Weights of a small transformer language model.
Size: 11 layers, width 96, 3 heads of 32, MLP 384 tanh GELU.
Each number is 500 + 25 x the weight over the matrix's rms, rounded and kept within 0 to 999. Layers, rows and columns count from 0. Numbers have three digits each.

# down: layer 4 MLP down (transposed), 384x96, rms 0.272, rows 181-360, columns 64-95
# up: layer 4 MLP up, 384x96, rms 0.293, rows 182-361, columns 64-95
down181:499491491453497484524552534499502499513482457500520487460519512491510498443493513527519497483466
up182:493540495500479519475500514505500517529490542522468507512508509525478514487504493500463552522506
down182:506533496492451480475503451535502475531501530524472503527501498470519460506509494500481473502525
up183:481481490507440504524531480467543490485499508550484480535476491508528470525514462479464500472508
down183:522518503483491485520466504530541483498503534479481512449506468520521519478520497556497499524543
up184:495540500491502512497521502485518514527502500516496492504499453555500519458470555521452496536482
down184:539490469518494477479528530493546485521505533546486503504497439505498545529483518492534493497517
up185:529478529496506467483468471539494456550500508427517493544484504520499496468496509477491492472506
down185:509454472506473541491513451480483536498520508489493487458466497543522480483509526518524505465451
up186:483482472484511475506525514503516505495445503495514513495512493457497488480471466545508500480472
down186:492525519477498475507521536486515483554502495486460511461482477518493502511471526518522513547529
up187:491557480537515509523531492505479481531492531516494506459502512502501516502524528538492503487523
down187:534510509464494470486499516524496526488481495511456499521487491528524485544522532503531480489492
up188:509477517488519498499479515543462476550478495497485514538563512521517509537552512513512523533447
down188:469517492509527512508472466498497489490512514496494492528505511524514503482528510536513505465483
up189:465532491475468518494468469500471508472506518477444489408508525506517502494499490511480493502501
down189:497513509501489483478469492501521516466509493491478491504524513434471513469500519485548527462468
up190:474537506501462456491497523557475486505523484515509474539478498496487478461511488490471532475462
down190:474493498482502509477506494514513484529552481507531525526499516493486547478475483515497504509470
up191:464491471523493482518504513536507432479489488516542497508488486515494493525508478484514464550513
down191:492503499525491515529513481496568535523503535442489519492535504484524516464461475534521488461513
up192:506488489488482466516526470501486506468498485479504493512501524489509503498507502490448498508562
down192:464464472511494450464544536538474535489469509496454499542545522537520501501510503527486486481520
up193:491533513477447490551528507506478481496498547537478503502523497507533467529505521566491499479459
down193:501501499502467518526477477498505475523495540524493526508541493502502494497531447538509502470522
up194:492506507519502522520500458507503486473476505516492527479510502539508502514494500514467535489478
down194:520489471494498522484523484513467490477489499513505493499471462485487504494492533505526513476526
up195:497515459516519490500455502488468478502500464519539501500488528493520473494498509520550524519510
down195:470530528509533500499491474540485536491470491526507524535510541500525471492515498519471544460497
up196:510502510474506462528499500503528457502472520456510500491501502500482485516503500505507497466474
down196:510494522519507513493504470532464532550487495503488513510500514505526491515504498510480525533503
up197:482499503492460452516518505527500471518531480527502506523481543496489502496497493508489475542524
down197:476488499509464519468495498467519478461492452515477532494481498516490527572500523491458466515460
up198:513531479480486520512512532465497489479485518500466516518537473475507472514533505487536567445458
down198:539470479476480510539500530520499482478484485519530480481484500515483546478538507518473504458502
up199:464503456451482513476519476530522540492518475512520507500454502492497484447492504537529505518444
down199:516466491491509515515522492486516433536516467501508465515527508511495464502518473475475531511493
up200:492515499485503467480491491523547478510539541483518531467492517471515468510463483450506492481490
down200:495489492506521509496480449484428478497478465505499493509533480503507479478461482496513482509484
up201:460498512479480495520468518489470470499515499509503553503479530509556457511453541532475481507510
down201:532526499525501511488488506521458465448483480476496462510516551502492476478501492488530526510498
up202:488505462478470481515530534496489494513474494513479546516463497509515455506512519494484504526526
down202:487536506467523541491465501495408547513534504491556510513498524504536520550521500499490516471471
up203:494520491511515506467473495516508472488491479537499501521487476481514476487490512564481521513499
down203:504495510473491489503517524505517496522492546511506519514512523469483487504474452511536471530513
up204:511489497522486505519456506511491488515512514523515508507497543554552496481533507521513510516487
down204:490516531557520488510483440479504531470489523493501470494515475487475520459413461473499510485542
up205:487502484495532461502531480462499483531465492480489485477475521499522504534516504516483500532506
down205:503467507489533510495476510502544505496536519526492517533504434453503482518497484496478525482530
up206:520559489494478518507499509492537566522484510495479530500513514517511475538498481473488508501524
down206:475488447536477538501483532468502492485543483521492530466507495497550488495491470488478497438488
up207:469496464509520509458484462526467504535521465482473561516505491522511477515474490521491487505507
down207:503537509515515507521459529506494499497454480493492501485521499506483481502554511475488477483463
up208:450536509485493500521576495508467482516432510495509473536531496508487512541534452536597512516503
down208:530504535502505532485523486479517518453530448470501487497472504503514501467515527494528507515455
up209:497500514439447505487516577502512480512523507522485468508548495493511508430482525506483526497479
down209:513458415502519500479516513469506483505517470507483444475475498466522526449496500487445510518519
up210:490497503506503513507496504513466483445520465492455532501536495511489518499504553542449490519470
down210:501516504481469502513527540492502491512501518505521524507494506496549517499535527502515533505558
up211:495514517509445533496523505549501490513504501505453516452525549509426452544477505511450547537472
down211:486509528490541529534407486541519466543467515502519496449504501502473485528444515496519530516463
up212:497539456464517455484495505490530474488516435471442482477560528529500485560476495488526531458565
down212:511479487512494489447478439505482463498515494484511435483512511478506453481484523469518486510513
up213:576552495509475492500495512484482439477505487545545544517479479449523501507504500522500513480499
down213:451520507456522519521543526496563478465494452518459496506540470480506519487527529470524497563538
up214:491465465487479473495501498510505517520477509524534510549543489535471506517452492486514458486507
down214:508529548455511511498486472511495479488536519489513530507487535522487536512549478506510527514468
up215:541453483526501502468502493482482478512500520530507496495495554493507442481509490466496434486509
down215:499504449492519529510484462503477504501492514507511467473524466512500509476475515492510477478514
up216:502510471475532504510496448515510479493492521515492487484464501510486493547488479490531500465492
down216:476505514494513496509510551488500486528538501536538511510518467467497473456542518492495487553505
up217:564517490526527466501431460505538493511476527480522506482493512517489489512505475511529493481536
down217:547478465503486503508512508493463551489502431538458506521477511503514511475541459456491496484481
up218:500508517538476515499545490507558489481529517522493502478556495483504471490483462508516481513479
down218:467502538515513443478460525497493513508515542573493489529460490459512461507511488495475490520488
up219:492532530518505482454488528501517484494510530522514478516491508515534422523531498516501521472476
down219:503527466513486536525511485502517497462502494524579434533481512522492513457471533487480561477491
up220:498500496494519494479491518487562466540467479485499505456493544501527505510478506483500521521467
down220:542471506498527508519550509482515500503536509523533515471500497474516470492455506478550501497523
up221:459507468490512497533527476488488510555477462492510522497524516509506458491522523524468507507525
down221:510500538490471504445515459522527507494486487487490450534497550551481474503523508521491517481467
up222:487500466536468496480492472484458506517494440514516531528511498504500499464497525467518526529462
down222:489471515520514551503452502539513496500486504524487516451515486517486506512511505493447442465524
up223:466470505445485491503515483477502486492505481473499490524462488509509495497478523464508557480516
down223:537454506510506474543495484511502516455514484487465552500517510498488520465435498543511499473495
up224:497517465535488521475474504536515492469455506547528512497521524485478450508572498504504505537530
down224:512509466500527502458499499495541471535517471495491467490513461519484519470462523526540477540475
up225:516507505491517517511473447525489503463475517519497507485473477508480515499501509516496480485543
down225:523509515482513502461522502482475513516510476518492493526452500493550465478524495459497506500491
up226:464495494505476478478506510540502469521497522535489525506514519488499462551531450530550475519553
down226:470464535545503489492509466502529533517492476498531550485498480493494484502504507488504492472523
up227:435483430506496494505513496490484535511476519492543474483485497478504427504534485527470463501496
down227:508517541490545521509492491464490485502491461519518500510511502499471530551495477453518509500515
up228:525476460477478461477534508518499535476516516512496478498493505503475509539517536488527504545502
down228:503521512534492540487471498500512543496473543481508526477508495500491540486462503479519467477572
up229:502469502494500450498510518491499465492537549487546457493545509534486517528529430508492485511518
down229:520484543516421514565475514477506538478504450504484492498513543527496497466534480482458502498506
up230:494477523475473521488465510477439504470478486466520463485511508522519481498519498501515522506480
down230:531539516498497440465494516517497442505513481519463506508508526525499490532504537478509518499492
up231:477527500494493527497475495490545420479499500444508517492502480542472479505527507527492493509514
down231:506526524537496539530450501466501511435474521489464505520484446474477495548547520480473511491525
up232:492473487487527484479468513515487506461505515522484489534478511522484503544559523496483496477516
down232:525433500498518478485502491494526489537487451491503515551509493454489518505537481523523536499463
up233:483466496429480449530516487482492475462509491493494494530492506519487495501489476459494482523519
down233:513470505525537477475528469481463505529495549479499524530468527497532492468513483540497507511539
up234:482530516460480496539528455518492489527509460500458466492541532490474482463475462452526523473505
down234:468473484503505476512517519477484552513494423514500501492488449507527462535498486492534486523478
up235:475463500460469471467490478466510497542539495495484487519563468469484519507507497546492543494546
down235:512450460504516494521531565496512501531514449495457478530494446486485511454501486416490491496517
up236:500511479479536507492481498542446474521437474446530500520527498511539514504506499504514513538497
down236:515501465509494486513549573479491531478497508492495495522485487531491490485466500485526479494514
up237:511516509521533433459476493523497493496474521537512453500508443515553491521448505512543511503466
down237:478458556521496514547472481486539507510510526537513492485505522488475526508449480492490472503491
up238:509474481506494541491497525489492467540505480543493467488518514492463490550455489496483472507528
down238:508488475521519520501528524490519511486507498540508531509517470516487523468497485518533501495522
up239:502506500505449495465498464466424537488515491560523503494472468490485498520498467484470545533507
down239:499502530466471496612521505476495490500506517517516480498476457513506528505463520527518505536495
up240:499525471469486460527472505517487483489511506501492483487499494515503522542507517465526501517520
down240:512459512508564560494494487487520539496506517504489490518514536519499491524474512488471505472531
up241:502559477502460527517516525525527492508468528515466503507465511485488489509503525502483511489538
down241:515535486444492509514492513511541500485517532497496504469519568482520471520505502506502462506493
up242:459494516496520501471506463497498472490505486504445465509520482509483508481502476515513494491478
down242:483468497498499525476536535519509439506498495481476454565496512532513489459471498466567488524510
up243:490515515492482489533508473520493558528467472502522481543544507474477439517490542522511536511498
down243:487478516491481529514510457501484501502511503510525527472498499481471449479453519495486485501482
up244:502545493468448533496502471509504465522502482444530503476532534485504481548500501471507483514537
down244:466467477498464505500461498508476448555479506513504510463496507477486513508540510482508475507520
up245:508539476474480491508529483483441502480510517504500465529536481495499517501552523495475505532508
down245:526505488480486460520464491468518509518491537483488472438472471523530553503467539535521489475532
up246:530539490475525504499486495495532476480515464482553497442509494518499530478520532535508491510521
down246:527519481517482498473502497474467473493502527510508500498525533476488495491507497456438500477541
up247:498489495496502478511491475491509486536516497478493475520557501535501485495472468517530504528488
down247:492522481463488517472506506503512478504481524483483488544477507506528503522545525517565487494500
up248:530544518503509496504467491490503486498483525523512505524520501488537495512496439541496450536481
down248:467522520491516459493495521457521511512475476468532485507504497525497491470483502457485545511490
up249:468468518511469472464489511512553509469493519513554494520478564492526464514482500479512489508510
down249:502521488497523486512486491532480506518483501483486535504505492550544542520513504487560526551472
up250:517535505497506510512499485511451477507523527527500492520480524528492531492485476510474526504503
down250:475482503489534462457477518493499467473512488494492498476508529492508470510536446480510515464493
up251:534508531499520518451501460512482528478481527564508498529517498504472478541567479498521488477532
down251:513529498564472524497494478513467519543488540527540533495514512501506495512520518551477514493466
up252:529485485480482505531526502512503508480465512539482529547544479513539520467530472495497480492464
down252:495525522512479508493482478484522516507471509472516517506465469499488505546516466516470515498426
up253:470526464507511507474493496518509516507501494480511464502517494478497493456488507459499467536541
down253:511492511506511504487482515491464451511483514550487504498544500452471517482502490501508455489528
up254:469456465506504468511457485490486485496513508472512509497507527523480500494499504519532511487523
down254:494519517520499474478468508522506492497542538491498510543511524534454495516508485483463497507463
up255:500514505481491501456504488489451499499470502509480508522522503510498485494452472503492497457506
down255:498511516461531532547554509470492506488531471512520445498469427534503497494521520500496451518476
up256:470507512514478432545494484502505534523512481496467517481498499526461487491523505528525560504478
down256:521513499501526477536528534446473494509530505519500520517480518491504476495469535481480484448472
up257:492499510492541491463522479486494479489474512484503498533503486542509558563486524514524455510495
down257:522522539494487503479525525505508544497508470547522548511488507475519483423517511451487489475510
up258:471493522513461480489518459532483446480488520492528463511522521511552485510515505474511424532516
down258:507475520463492484491522527460487492505519457494542526451509468505527505507499537482490472465490
up259:519508467500508496537498501509453505502525496512482475476438509511477485457442464529511510502492
down259:503500505468507515505506528480489524517480504483495521537492506459486504503500488510498488489545
up260:481477496517482499484509492476482492464515559520508485505521447532511471496498504533491497484533
down260:471464485486452477481495474547505508492454485534545477477470529523555467504533533511473552527480
up261:489505515500488519521516495487476478506534495516485502549525493495503522480498504510489530529462
down261:508567483471499494447507513478523500520510483476436498491469542498477465525508495518536539473552
up262:473515447529493482562518501483526501497517497479504501531574544482496476514530480483479411518492
down262:490476501490541493522476450552494536528498488524512472486517489508545525482481468518450502498499
up263:467515482499496486542476496517453492502475481479493525525494513537457493499480543509493521501492
down263:466530515501559508516532512527517507503514499501491512481517476492457497493472476521486544499517
up264:520520488501489511446481468469521463482521508507530474500494452517484483518469459488472489502533
down264:494491491535524461513465492445517506558470528492480494506496482504459511495535449492472540464545
up265:493525513501507537499468496490499506495476497494504505437556491489450489507516454574444524481516
down265:506507563475480480506512554515479561489501494491477481511509525523509486485508508504551478485560
up266:503465495498488480525509524497488473496507525485531497489502507467488476500535548498504545513495
down266:492520566496519505468512520521525496512476474466459468512489522503496510534535573455525527532471
up267:509468488514485462392494505540517519474497520499514546529468498526445467528474496494495465515533
down267:506507514527517494528467517489543515510535510543452475481515462527504514513514497474481523492472
up268:501492514526515512517468478497483443508508518504499504485453478491512487506521509495504486512473
down268:518547484527508505497524529528509496455509438504489483514488507502496553506487496536504526446515
up269:510525495466504519485499478508474519482527494490501504478478502490507474520494525499517445514456
down269:510490529485497465524487471466486493480488467513499524472475481466500482483527455497489500460550
up270:471522489534503491513449516490523529512470528449522527488502523541509479526527478536507539506491
down270:509495503480502486448510522539514494458520498527501514457498506490458478502466555518513480487507
up271:520533518458475519508488499541557532497502507508463458497510494527474546507454502532489502537490
down271:495483540535547515503506495523520450505468488442531545504493492497469524496502483524493544525476
up272:526469513504502477535517515501497477471503517467515488486493479514506494459511463520512494535527
down272:501519541541483521485494478485462504502519468486531511502506510498480486508523537494483549506471
up273:545509512544513495478491511493514536516488524540454522461525511502511495496470540518472509532470
down273:503479490518504422480504538474516464477505470483504474483476489491469501552505500529482536532523
up274:514491511528501472479491471533498529475544482509503459519519527506533495477508523503480507468500
down274:450480516545511506461512481522481486487473468521540459476503492477498548513520500488520533479478
up275:502531485469483504506461436520472499464541508489493504458556529504480529540502519551504459461454
down275:473547507483504509494489417498523534579509488559515526508503501515534514544509520523482507518464
up276:477548514493471472493464523507490520530502465471470467529516556535500479506508521515497525461450
down276:495507510492494529509538522497507476451492513485520481442494487500456487480467453475507495543500
up277:558486509503505452505444453559520514537450503508489483530490522535542491515490478501479509524493
down277:518472502498529469479517441468544460518500484484490481503570511521477527493495549523499488464465
up278:513474476521475539482483448499473506498540517476517473517441528493536421545496523479484511495494
down278:502480500493518454511499514541481496495453477492489469479478509518490487474527522491521481485508
up279:475472483498527506469479477484528521486519508494483558476459498483556486499493482453483517498512
down279:497521475480500488509512509522482514482480498501498491507491534488486503504476474496484515513496
up280:475479469482469514505523507461507479484505490508462449508496509497476466430501494488533503532535
down280:515506510481508502443487530521489474469487481465493535563501485498514515494500519517503477513457
up281:470543530524489508517534507498510469486531500484506499511502523459500470492482498514483479515553
down281:500462475515515467483487500494471519534476486500450516553492506483529465519511511512486495540450
up282:499443501501496491540488489548505464464468508493503501491507515500489466494472493497483525519459
down282:523518461477479569538499470482509446491516493449510551511543528517503539471518510489529568495525
up283:518512487489484468536479482535530482514525496505513456506503492507490447499500500511490522504479
down283:538517483495476502463508506547498527521468515488491492524506499451438485483504475499476524491499
up284:470463483488539473528509484518485482466520510490502471471510503510504508514485519513499524503478
down284:499535495475466506486507527510505509494490501522475478513497538472501496509499494477471487475501
up285:478485464539426513487514522515454474534499467496469477482527462529489518517488488539523462510504
down285:519467521479510502526516503508470547465473495509469463524480516504516507514474536479549502513513
up286:510517487509540493505535479512539513498510476477495444547486481496521531449488517504503489529512
down286:529489474495477524510507493529517512542469523484471526514513503512513499522516534487516508485487
up287:539507522488434502507460477479464529547481494529463543457476527517519498465529484517520514510496
down287:532514455481490521510473556495511558514520500503467553506475489560512500477485525512474511496507
up288:491492473512486471519481509497479529515492511512545503534477497523509495503507535509428484512476
down288:502481527527536515500527529487512490443534546517521494488484475505512507504467516506493469468548
up289:503502539522505499516488551481488488514492519521532490555494488522493489477513499492500471499485
down289:489495482498522512492478513524538472489517495523478516462509491509504507498471488532510509485529
up290:506519493503466485495493501468516501472481475536458505466500501480518456464487529511492489548505
down290:479500501495474494485503497462509496521505489490502482531474498471491505549511482517526503516505
up291:451451488460523453477508465516489484489506504505521468489513495526562525492483486538539519488493
down291:452518487502492522499540525479461516476515470519497536461524468473495500513488506437518476518537
up292:534480504522475500488502490494516487518515514504489528480522507505496494511483501483505453462522
down292:482524471471512484483486493498506496493495518495526473497503472526514499509499481521488502519480
up293:477446466529447521484470495521502458529532500533504517507514486495493460514510487491511477526512
down293:486483537515487514508503474528444499494518466501476512470539494515524492512509506523519502490449
up294:473480488490525501498501550495462506505496496526494490530498497478469484465532484502511511506527
down294:484493456505519518528531525533508476475500508464528497484523508472515512489515502509500492544478
up295:484473468520506503522516478491555443506457481490516492499496457519476485518511507533494515497482
down295:529504471480502477498491509549498476516525525498531501501478471476487460470525490507476519532504
up296:520507534481493491493511549477459516479461507491506497489473512500469479498500496471484500517532
down296:484473499517488500490497488502484531535497502541540527497477503494511490489517512483516502524450
up297:525522545514530503495513490517488506515497500518507484483513482527486489497480473503460457520498
down297:507511506459497533489483525482484486502474513504461549490496516515509509468453511528499506453547
up298:538435504516503503521480479437513527510507524487530521487515516535499514492527568525479483524459
down298:536479503522493513464492506500493519488514497506528504488507493486522450469525498480511528474559
up299:512507519488511489526518486525492476484496516490486490499470496511513564519510475535504501491512
down299:500521492503498507505483528469481505530490512491525502530508452498497489504530515472495492513473
up300:466467488473492512512448501482490495448508498513478518470500524507519492559449513500554474481552
down300:492474473495487510471467508468473464510550465497488513500525528545503484454481561480503558507451
up301:445509481506470493515504523474487499530480519516489495513498480499530498493489472471506512534531
down301:495502477543494488471586531487524547445539546519469477490477479519528517531502519469545501519495
up302:484523500500489487519505543492521494485483509497527498494499495489484473526550451502513475489535
down302:480497490459462487502498511498509468530538549467501513494511519482506498514474483508547489546455
up303:507537512537485544488497458492510457472477512468508530519508518515498526544501507520515491462486
down303:521555484482508489518490493482437499488481510478495473506464480490505494529503526479493475482519
up304:512489526515472527489523429507487487465448496508527477508527486495488499483507501513535497544498
down304:512466470505521507498506509518516487477498521459519477461508498479512496470488540514533528498482
up305:490488490467497498496506426486536500475498487487479495516490500529493526517530503518536515514490
down305:478490457475515522478481537508553488492506470486492484469529511526482485494523459503467461508518
up306:488480561476497494528464482463477504518470513505485502530522494512513490520506533507533556479450
down306:477483507480532496502503508540492513457479486522498505489483526517498518511506507515490500490523
up307:500490520461522508481472541516563500531504509489516471493494537544485518533493489490461508508534
down307:465464495533506511508512440495477510505495473533479481493474475476524497483551507462501504504484
up308:494477491487479491511502513525457501498550516522472490527492520502450501524496531491476490462499
down308:471496513540491483503435472513514488511476482478529538542456529504480490524507488550479511519506
up309:505505509504515506540507495537490507492500473506466459522416535537528482477464530527490467485507
down309:512507473534499467480509533491487454504523544531455517504528469495531516493492506458484483479523
up310:473482485495504503520469532486505501499494541518526497519448495514491504513499460555501501490504
down310:480495522483496499506528500469561527480509521507493497510486521505488499495510510516496484501504
up311:479526435515521487527522506492496491503510533523460500517464485545515502484483487477465485518510
down311:509494527491507477505528503506513545481507488474486534509474493485486541474525473466506534512510
up312:497513453470475494506495453517509497466461474488522537540531549497478543518525514508513511483519
down312:523481484527472463483515465490490489512533431491511464502497531483488513503525465455570491512520
up313:508518563469470471509480504516495512537477483470527511482544499480514494506527546458504498480460
down313:483479503559506545504482527495518502531520479560469513488508514477508530452495518503485479465497
up314:467517479480487472489544446521494501473517480484520524548484537512510478526508467540486482511504
down314:482505510483532489521509471532513484476513495476480489482525480480477464480506539473524505511507
up315:539460555485487507507491537569526512492485468496480483464456500466509459473494499533552497551490
down315:503499468505514469512464443467517512485493496490481506514533473519509552460522483493490484515480
up316:502539497486529489472479462500468500493492506467480480495448501517464549517491501523493518515527
down316:477486503533505528517494504483503485504508510485490486494512464485507476502504500505504507462483
up317:489522532489489443495517509472500489521492478511461469506483497509489501506492527510529489498501
down317:517497477482487493497486489532526516484493505508529505495529498532508493489493515482480496489529
up318:515496498494576509494510470495497488477518515492471483540487530540465522524515525527468471487474
down318:486458509482487520514497483532491514460483495516540486477481500441524519506529530455487506483494
up319:513533490500537502509478503517518503479450500476470465482475513532492500484488501497509492492513
down319:514521516507504511515492481515481504507523511499514534508485512460465492456495504504447541475532
up320:581533441480474490516490496503497495496495514496464528429554542484552471493508484494546533480528
down320:452470497468452460488549494486495496488475447491475514499489486494480492514543554494481446529458
up321:488514473526468519490463511464524485496549514545496509527483505562488519537501476544493482539506
down321:493511498505479484532438476528460437451463475476488470417518504493492508539505485512484519502513
up322:538491475493461450487515477501484469523511462530523496485534516491517513488517488479525537537506
down322:521495498517517506444460500483519494522478527495514491524486501494508522460508499489502503475457
up323:480586429498509496501461510467502497492474474502477475537552442521534476506502519495499473496538
down323:446523516496504481524451504465523445481462511449483458500544591504518464463502517522537502492488
up324:526530511470522483495498554509529469493474489477497473437525525507478522473512485527556474513553
down324:474489502529464475528509468532478488533512529519503491498515510517486470526483459479471511486498
up325:470499554458456526503514481488531447503469480507475509475486465535511466528505461514533529507486
down325:489497503442501490519549523528488542527492551497499476477511487528453499495504525490483514495475
up326:487489526480488482484497469491487513533483485519481510532566484498479503529538498469522541514477
down326:488457493488480505532534478501469507506521539488494523486500510520525508499504507487453483490553
up327:505550522535463479475498507475485510479517502523485473535506515529488494501463454536540482440504
down327:532449536486509496493464516543506494532540493508493497516539444458500497537520506473504528501495
up328:516519474530467532483519519523465517548490532507546502491472486496482447467487455517490490515552
down328:507480492523547474499558521512481501480505470463514500517517489519496517484501483496528512465517
up329:516467519480506484498477514503559492477507522504506532482491519537449510532527496498484510526509
down329:483496471520495507514508471507511557521513468508491503516484513493522469495488495486493502449455
up330:485513495508517494477498477500526505508512493513509524506504496490486449500511483520570489501520
down330:499475504500519478487497469503483503521515441528520515482474473473508534492457519490517498501518
up331:498497457489513523464489485543488530480530526510509461517502500521525474530493466566522498531479
down331:496528473504470524472510463499539527502480491500488490493474507489472477472469520515486511471523
up332:525502492499488484496494494533472462504535530453498505490503531474535471497473502500482485524489
down332:499516517503541495496516445462506546477531521511498502516525485517449502536484500485524484484501
up333:484546498500472492476503495470432468528543476512538465518453457501486517450487496523511471507491
down333:509516520548484500498460485484472529505481488518453520548479544525446523501479470513481476493475
up334:499497477509445470511541498483446465552508512472509495509512545506500456507520507477486507527504
down334:534447525536511473490503510491505495523539539486486461480536502471462573498492511483516516485499
up335:510499479483479502455472491520545523504503506522527473438460478525478493477504539511534497532522
down335:533493515514526508552476505484490525523506488478467458522476488511506499451458504454511519472490
up336:489492493535483495469499479449493496497502487528466503518501516510516492505489512508462533471473
down336:478529485503469506509491470492494495531482477508513490496541494496496532501474525489478524506487
up337:493513457465475517528539485509522495454491503495493506515514485506529460491530508528499435506463
down337:454481476520513470512515498492554486527493498520491546508505570492480475493513482489542466505494
up338:507530500520507505504510500501449491478536537519509484521516473504523474529518509511481476499497
down338:481448516461505501506503470454542486488511535494498471469460483516513474477502508528483515511515
up339:530510547476501534501512460453539471466503459556549502443523478482502477489516503516486517513507
down339:495480547490498496509557511492512524546514490476570456491494513497527502502499499487483511536511
up340:529520451505493528491472506472540442486536479475507501533477544505533487533468507544439519474488
down340:484521502514524503503534491494522523485535471507523519518509530524542524536499492519558486517519
up341:491493512490480547537478494459515536557507489491511505521497507506464478503475495507519504496456
down341:510496465466535514532542543470533494521528489531488489477537488481494472533511472495508513481526
up342:488499506480471492483509486525488515506506533517523490489534517493536479484500490509493532486560
down342:483525530474507516511467499431516498495467523488500465519507508466503523492490503518551514486504
up343:519556496446484503489494542498517498524504521540475498480479489474496498447514469544511501484502
down343:473488500460539489522447471493518505501506493510503506483513531506533493468528535515475482534467
up344:534498468522511503489494504473449524546484529515514505461490510486476490481499488543494490493490
down344:493510500471518508489516519551504462536490519473521473518496470464527510474489496507500524520485
up345:522524523492518498510488526507516510525505492480496529474474507534462488479468552530467471529483
down345:437477514490505522493508501511542540519518479484480485478516443491475492478489504490496542480508
up346:476482483456531484491471510533525519516515505487520522563497483562547487488538514468501493505516
down346:484508543502516499529474429478483495520465494517523508450497479454522495489462489492489482482459
up347:521519499527499543485475480491525464511553509509518503509465487539516495464478474521496497525530
down347:501505496520495495526470511480502509508535488469495488471527503533491473499504474464458552475499
up348:479506483498472457530482499547495507546529501515466514506511494520491458483439469510481544487531
down348:550552508520462525509533462519498492453477472562481521480514461476519475528529530477527505535478
up349:501483469517486508507529515474500485509540520497496494522473531515500486505458543534500478513508
down349:480514498474473532510522495490520513496567523528506516488496503507509519540522499489488483523459
up350:455487438512557452484452494516486457533513506482487475490513534525497532521535448491498514473499
down350:512489512469459479504498489516510512483561497488513507526559460514523510505483516499464512514502
up351:463463501462488525523515469499542485468511513549521487501518491501530544528515513520500438499551
down351:482539458542471508517503561450537509500480499465522530486544504503507489466473465486480455431501
up352:467485480523505515547470454507490435510495500482498508506522504517506498537496499528488536519483
down352:492498509471490523533532544444482526532505418512445502490492505468507454479484517480521512492482
up353:483503479477547453505497491501492514472506497490521477491501533572458511512471473480485447478517
down353:521553503516488512490471484495495517489506509559488494478501513499505508472498504494521507541471
up354:470550505512466488480479509466490452467534478559482554517493501511517513511518498494500507534483
down354:494479470565501473486518496523500483519473533483509545508530469513480487482476490524537473552512
up355:505538510461486490446471540463515505488514507512507523494516524509539466494504441517526537534515
down355:522535504511510464450467522498518523511515515501514487498489490502483558494554500491491526544453
up356:440455524509527490474474487514470486492531464467482509489491503536502431507483542483478540532501
down356:493526521480457551516475539491500495448462519533504503483491471520554542527514461498508481525484
up357:504502505500537501501513490473496473529458525460493486489463541529486510488497490534504516475523
down357:498484511532506502509489489483517507491481509496527463508527461506465523491513482499515512530480
up358:514514508506471514502523479518479471486518481536477527474526531528565511545517481482501502500500
down358:499514482520491492497531539478477497532504549525503496493497515489500494506479512498496532516479
up359:532513478484472506513485487528504516501484466518497454534495456478508520502516464537488466483541
down359:505505491508526480471481510504493482545509552495504497488477529491511509477503488484523478476528
up360:551526525443512519531502521496505482487525479494541494520457502501533444474508527450497486569540
down360:484533499488505469524484523504543482547536549492467505498447466495473512513502496498513500485558
up361:509467525533477497495496482475504516503486518498516446507433529501503494489495459511525539513446